config = dict(
    d_model=96,
    vocab_size=8192,
    attn_scale=0.125,
    init_std_up=0.0695,
    optimizer='muon_hyperball',
    decay_shape='linear',
    final_lr_fraction=0.0,
)
Each number is 128 + 32 x the weight over its row's rms, rounded and kept within 0 to 255. Layers, rows and columns count from 0. Numbers have three digits each. The size before them is the row's rms in percent of the matrix's.

# layer 19 MLP gate, 256x96, rms 0.0692, rows 21-64, columns 48-95
085:104123111166103158093118177121108108104180138124121108077123152109101045082133128183124131075119147123120176128167094146132122128200169166148108
096:078106156152195117172135077126111173178096161178163126128127118068094114152117169102089167119165091151109154092049126147146163115124151135122111
102:145089157082110123155113122114111135081101190135079105139156155065142149167108116142140130089155092107141134119111135188179146129137134099118172
095:169129031177124141100140153129115115094113095123095097119127178073160138091178092157125076157113179103146113087108117121078121096116140160124098
099:109100104084091133146133185157075064105150087108153091163100125097125146118175158128059122200104134130194126132124131126143103138188121069183144
098:082139117168083150179141170149156132115137155096110145120082147159104133160116065129110083109123097129153164095153142129172107104149112062132132
101:133172113106138141106114114061131144108164146084173111170114144155105131095166122131136097095079166157067164114179119149119085194144187100110138
116:139129123126165167129153109146171128073138103145083128132145176178144131068106116096149106159077115148150156158168125201089166119093150120113150
097:093119076146097148079065100141222134131168128109106086140145067113169141096176109136122113148096144114142177148111101073069172101107108117110146
101:156127160108156095134138096065162067049176103103176102115103158089129131156110132128116098159177115128125094191128136130121173187133138065121094
091:097128094130157106136131129143131107147159155124137103112098079098199155143123096147039113137134143161111131125136082095161092114099130133122170
093:143088085168120113119122072071156131102097170154154167148113102096159151085125089091151133095155156112123097180154127152114118038183124102095156
095:162102191136139108133114062104116162143125141132141139117161111157109136243099141111156153143133090198174146166123092105166137107127156149144095
105:109181087060116137136145145161086107199143125094124128174178104178128113171117113140099135124096128116116207111149085117141137120135133141129142
093:108112127141140048144067085056128130122120111112096168093062132107101163150125115160116134084158109221132153158085114123125197165098131135105127
095:144096138136163177124152148084085121106133179118085119155077091115157108153134124135190161198098081115151094099139142133107128188135093139116168
097:132064126103124163141106089128162158160158117122152131069187162172098079141139179100089127141119064150107110141131059155101152120165128205155173
101:114096130101149163144142104096097127077095059123089178067127199070161134120089087133125139123184128139113121203130119126087133088140096177159135
105:127147136096145134104127139151095069108119107070151034117100150134015097125164144060093158066149143145137092156143131105116074133151173114125087
103:091114110154219070120132080134078149101144129156140102139122112117158131144082125184063141110149101127133092097127147105097111121224142169128097
090:142181154084222083095117136129073167124192129163125161140083178107099167085114101156147144146181153098142144155118134118157110092113141162102104
094:164126108149105182070143128141145142110138148124100109165144166142088100128088124100079104100153175190095189149189087151133130107191079175120120
108:137089125159121145143059123152139166062095111211115122128136091096177110099119123066075156097158156104130138099141112092042185115083144120129087
103:150094157086146150129136139154109067135148094129136144125127133166072089101134169059103154166117089128101166160111136074088087048124184114110138
110:105138061157179119167187137128139087146173127100141102134132128109091233142081080139090095124156087121091118174126125091099140117100105158139098
096:189107094133120200143139128156109143144175104118168174103128123148138121131101121141027129078138061137096176134147092143098117106172113124110160
091:113168134189146112133133107131183156109076185083067144110112154153097100098125120108165115092091111090116087118152138180097147092113102140123114
081:136153036122150178168144142140218081149191093157161149126111111144180093136068113166132174171131127155093074143087183159144150135127085160119145
086:185164122161105165138112120122160138110135086121136101173071119112145115140122096121086135134187158142144128156113142188083174103100163140160092
126:175136116071103149118167143189115149184124103142162093137159083154154107188146133136063090103124116123108149122172119145133169149124108096146104
105:172137110141098142124153104077161048085118077151179082167093045128125104145113133148171131174165100127153116052107149118162156132082127128113079
096:097118146133173184131138154141156141138159136144119164108062107100126121088086132065108102104142108132128159122089086129129165191045112109107168
103:121130148173176111170131109109123141131114110183127227159125148136187113126134102117112149146136147116163070114128072103155156136111090180147128
104:144144119150104137118099125125165145136113171116118170181152076136135172133091136053132061129133179162100096132102118103135112115113161150101106
086:130121098166117093170120139124150066145115195108079134136135129158075125124106122148147145177116095157168203102051147110103120116151091213147159
097:149113153132069112161162131124112157137150133131142227146153138081096109157126139124094117074149165098114166090076093131130173114168197153138119
092:150132138103096108116134094114109179091084158102160134161086106074132082149101150141103143188227162085100129073115114094157145076136113127116105
091:105160121116115123158131119104136116165085119100137177122183226143126122105096140124171155130125130134095077116098102146157114122153181117151136
109:119104147152145166138128177148139126092098136127143119182130113100185154122157112144126165091141099168144117154145169111123097105074050161162123
098:091115131148169135145166120130145113189141103119047137104139131148137115091071068185145101173070172101111101121119107149078092080151159082167120
109:177121128115172144118103095168211111156115099085130138162129217158093106126136131140124198175107125177148158113168131093134173051136140056165182
092:144099144115146148147128109156097109137155187125096093073150140201112133144094131117145146223139083121129119160108197107112101173142134198107111
101:131081155149154169132116176212166157175169057179128166126153112042152161144110156108107129172120147114125167144151124145183158133158094146115117
098:087164151095147118162139077149146163120135142101054122125121113148125115114187141087147199160148124130169143072157175178029148164155108135124117
# layer 19 MLP up, 256x96, rms 0.0697, rows 21-64, columns 48-95
095:205119138109120171145145156173064084079152104115093142138154132091146144173171106100078116102166140119088098180186108091145165154163095106201139
094:166166123122131177094089104116132114124135124148138171059134102102094072149129153103073131112165124153139164171098129129094158138160084054141115
106:190124186102127110135112159152097132116145214150081166136173158151115161108151119090159131133164136097136200125105135184161184126098125181133137
098:147127096167153144116109120136104126067157119153098141103114185141161109096155122144120160071161140112141106115099196121110122111111042115149215
100:165109139129120102096101074129090168087177133066119114123161173142160120115134146181144060139136100166166137112094102185139125113151133126149155
097:150093087125138160143139115179174110089080104167101125124180098070114160174150166094154147197103105169063106147081122115131118165071093121111169
102:119139119161158159122179175139112099169139136086159157116154137110117173086131095193107128140173095174127152146091144089146102089128102165152196
106:119170072086134154131127126107088142145115082112149084105158178179199105175110144120110146131115060160104126080131092164127131115131179150103160
095:096126204125147162119103062143165127149097140101111139143125137093143141104096157110122116071132155096061080162184117165186073184158091177127097
100:082140148145121120137152146172163070142056144164137134064142099073076113182075145175121114166110126101140093128133094135105072077097126159112094
088:149218183104101188091150074128073109110068115094085128125187125093115126121130118128114148090142147168150068175116171090147103119137107152072157
094:123077128116196149129140104098152123120096127157170133103103228145097174135111081088163107126104178141123093179127139175120134048155151142129132
103:180100130180131088150066116128095118096097169184154171131101109145102139171141142078077156099073139176168132112167175117177151073149139118201167
100:141092129159064117126109173129170131121039130133138120119130146097135134141171155087104156157150120162209202097188153106164140143191147151180089
091:194098134070120113127142092092151185154175135171141134102110090141169145120149102112082134123162084181093160137160161134130104128120158213090121
096:137175090138152179121159130105160128157149149134132094138117102112150175199150123130141150183082124160137072130158079126145156125133126149105193
091:106159155120156071118141142116156118098125138114118116159107106111149211094097145156161073159161151073065140109132176084179138118133133096112150
107:157112122072156151156094107099110137096096044144110172088168166066139106122093082140149142144197094122166170142094122148106134067163137159175079
108:124142170139138126070136098149123124131151111096151106112165185146105112080150143129105115127132157137186118092199167103075119112139114127122099
101:136127132086153111112182051150125138121061162099122141091133056124131112127125132118128168101139179185140147098170143068130139121109132113112142
087:111112126058141090118110092094131104144061149121149096085172041126179157112098138155069130132063129087122165114187133162107092149095128065132167
096:129137155157138156177145175116140144112138135102124149116152137139100098126076127091013120074166145138118173160187127139109118098120097181110131
101:098156159077130160144139117113091102079066076112119110141111150128052117116177119141104123115120138186062124126116137103138131157143176124151177
106:086105131095178147097181100119110103141144109156119134139185151129158130082162133118088125190100137148108127172186129130116129118169197144130170
105:132092062176116101151123137116177103173153186095148124122140150107098128069124143104132110160101073079102115112118179112103129139130082106172128
097:159157130164127099162125162177096139102117140125166140127055111139078100123110142083091114130158148129158152157112126181146101136157172088135108
096:121139112168176117104151130121161139104113142126103106149111154121139135149107147098099067119026120137111109135165145095105104081117090128142117
089:104120084111094125142100114162061153112126101127155091138202165177119148083138212091131106106090126192084131109146166129176148149130150116134162
080:186117085118093124105072134155108118120118121111092137134126114110183132105103156077140156090070153124173102117090102177108128149105161113136098
119:137129142090133178128092176156116192179142080109138128144108071145126107183068153105090152126093139155126150143181118181121177136082095090128090
108:113100126075090147151103120097111116139157172134117079102082089084137170138180199187141144132172154102076192129110068095118139090149150123156128
099:080154136126093084071145169111170151166100125101148171097090129107126121069181157146101135104173092076147116120119100169129130145105097165127171
101:143164123138092142171144141118109137100143157183162182163135099103136140090123098141152166150178106097153024110092120121096116140110080147141164
109:121071126142112179099139085094112080148138080145158088149169169141188172114127167159145147130143174139111132162120164143127174113165103123100087
088:087167131135149062148123102149155136092163107107138077136100139060153137146063185132150180121122094121121131147157094146101160192138145144134159
093:064193077109111159134090077144130114136081176131131147119163125137111161164085131162105142154095115085131156135120127156169165101110063058152118
089:135090093104079119115121083132110134073065124093166100141159122154115086149123100147083129148199155153090082118099108084141104121125181121113159
089:111119141171120143134140127150125097118109081122134099119123119098065080130193126122105130105079196136150137118142144141119122120096101131149122
106:121125128132088126150194096085099159123118113163078098151137067089130173143206144148147161086104135130101121104111121094135152125104147101124131
097:104163115124088109142153176100110136149113149090101073121124152159088115165126150136148139132125174212074091113152137137106094161089207136103180
108:211119149121153132095074125170212143112083130103115157184066205146107079097122092105086200120159135145122099110173146102153140108122133094167124
089:161145186132106097107119150142080079078141122171064163048148170155120134155130139145083124178131107097149112156078152135135114142206148160107118
101:104116134185141103095117117139133139117070110117153040158154118157096135080146062127185151105116125098147085114119138135151136138154144095065101
091:145106211139168142116092175080109144095053126094155102140093069146163092055128118155119105117128156087140105074116073139141151133100146131101127
# layer 19 MLP down (transposed), 256x96, rms 0.0694, rows 21-64, columns 48-95
090:062137089146130143154138088063157136114062137128180125130124165157120132130117105084142097186186116055148112119200089183142058100111118130148103
098:150069095133093140045166095124143151126194105085115089168170148142139105114156113130148177146126122123088128100182116087083127158092143152105116
085:076116104136118144164051145123133132098105100121111154150069114142143069153109179104085127133124142170048099164139123064127115189150100099150119
095:106132120104066146090078168113186139120135085192082123136166118133154095171126109105139104109078100122148138158124134182133094147148144118083047
105:119074119146069111124136083078112148116120149111079152218180146135145112172150103174125138067134110113138091146178180157137133178121146100054091
102:124120148095062126177160109127142110186122132077159133120101103181140121166124091152142107113119204163073131092107102141163199093135152086135104
096:151156141136097143111150129155149089183137066161122062111154092119136113154136114114050095127114124138137174092102124115181160127121058187149140
107:149167188140147127174153132153141162120078083124107127105167088134175099182101091079133136099098083164161092171092130061138118129096137197089138
100:135140144152137122178107092119063113147107131091115107135056110120102094113113093168132175169088123120079089066200146092172165145094126130129132
098:052083157130084153153175099126112114143138137166142147084107156106158174125161150138171139056170109111138127154123150088129083126120084129151142
091:125055155162102121134124171150113165168138174168090155154136157153157155115060132091134115149173123109143090144146163119084119124127149054117074
094:173141131070189105135185122137136164113114146136093183209155080150113166122104084140164181152127045134115129118153117145079110077126178113147173
092:123159156131118137087065145136178132138146147127121137085060112089123082142119140139127132156177087100085136161135129140164099144103069143075107
100:150151165087162148147131166144101110130114132129133163159167130140132139098150111081136142169127166130085159133118106084167201133087153114112140
107:047138170134148136198136076141214149091121092122120101181106104150123137102125122171188146112088135089122169110188065079143150122147169122190092
093:184079142069159168063132174107143163122079137127065164130151126137138089094103155096129165132136134096136090180142134143159099168131118141133105
097:107105106137118170156114091141114133175117135165160093098153120117087152189130161181110064061153106128114120074130085136106116140116069155072165
105:161140076091109120211175079112153165133119150125098145149126096109144159111161067097185199104093153069108158151083209140092078144144140131141133
102:127176105141101130107062124093141066110063144139077166168177116143099108129107119141187146131144095146109187185095082127133112127144147104069151
107:073165127100183115136146109170124157099107122143122109162133114083136118141110116114144146082154115102122103064114128108123164111145103133165069
088:093120153099121188148124165194133136159060202108127080104148134153080100157108150114107132157151133193123169123114121139115149180088125168115156
096:138105145121164120199096102102133160170134176120137127169151116168102138053173143117180179123083135155113146091107099163149096136131132066058077
116:142113091110143157102184101170181127103126123122102078131146176122138145107054120125139147067085193090129130111100101153107148159117154122131180
095:080073129128120140153111133133122108133130126109168131118124118109130122216081086106147096120087107082140142149117067111150132120135107150117087
109:164175051091152116101107109085115146159124144137129173203146106147148189116111096137135191094137142120094091146110114188075165135071159150134113
106:107075111098111155111122170132104133114086120163070107113113160128100121104141108115195113183137183121196068134129111095171110144134132142043171
085:197145129153122096130077117110165131145143138155118070154130138136153091083172156080096117095085114118137169105096122127077121164136166133109135
084:121096142135166117162130136099124129152152133089103182072114127121151145157161104086140116138136088087069200146163163073109109077103050152088098
085:089167128126162153137107140156155168165173145124100182129178089158119115107066107127131067108101117156127119089126170194112106074124171083120147
116:089118070092148104179150183161129179158142152117122090145176104135162092118108151106140115107156106139132180100162129140120210170128152123180109
102:109068130143137124125203135149107107168199098131146143127114119124155118156128089125149103166092126117138136149163123070121137157123137192139061
086:168155086072127114143132147142127107082135083121060185149130098122154106107102126122118123113126119131147132154087144105130127133085102067135157
103:076094128156160096103111157174126140135140074089106076124126167127089138199093169099085110111105126104069169169150186141121126106165157075152114
107:092198151155157136111089152114125170157117149159128116124118144205157104208142169107066160163122115178108118124130085130110168182110119107102145
084:073101114165140085081106166107122152136115169109078123144094131126106163178198116163106119127152135132057165080102141121130097119169128146126127
097:107143146113149067202100073129143115125115063113151167163123137130128161161145087132120155070104146094108116117072091123143151103107121082086166
094:097084154142176117119147175126139077080130132114130087116124121095113116186054109165169118156093150117164103107119089162176129203114122107107118
091:128104092104165145156087094091091123152202129123040104094157158124179108178095161183158143184088182149167166107138167135166162142081117118161065
108:109107116109148102124099133200166173107127177122076138166096145157074078109108111138126087140129200138105091158196132107200195147147153203124130
097:113102141162117141129133109120081081105158088156087121110060102091133065129079108103119135120119149199156196144173186125124104101128134134157119
120:054157103168140112106105113094159126153114119167107114170143160176119129121164125162118194167099126141146117183172064113136143190172114086074135
092:125084158160118159067117163130161093102124169166128140106114071098127092137189078133097141093130129149172132168182168093166161162097080100132067
104:156120145134147155116102086110129134127124135142168106196094186092117092072110112092153161184143164136126136104062118149095093112122081135103123
095:074158124136169072153159141172063085110133100128079060093084165094093130136099123113104169145108126101124113103050158111130148156146097110187129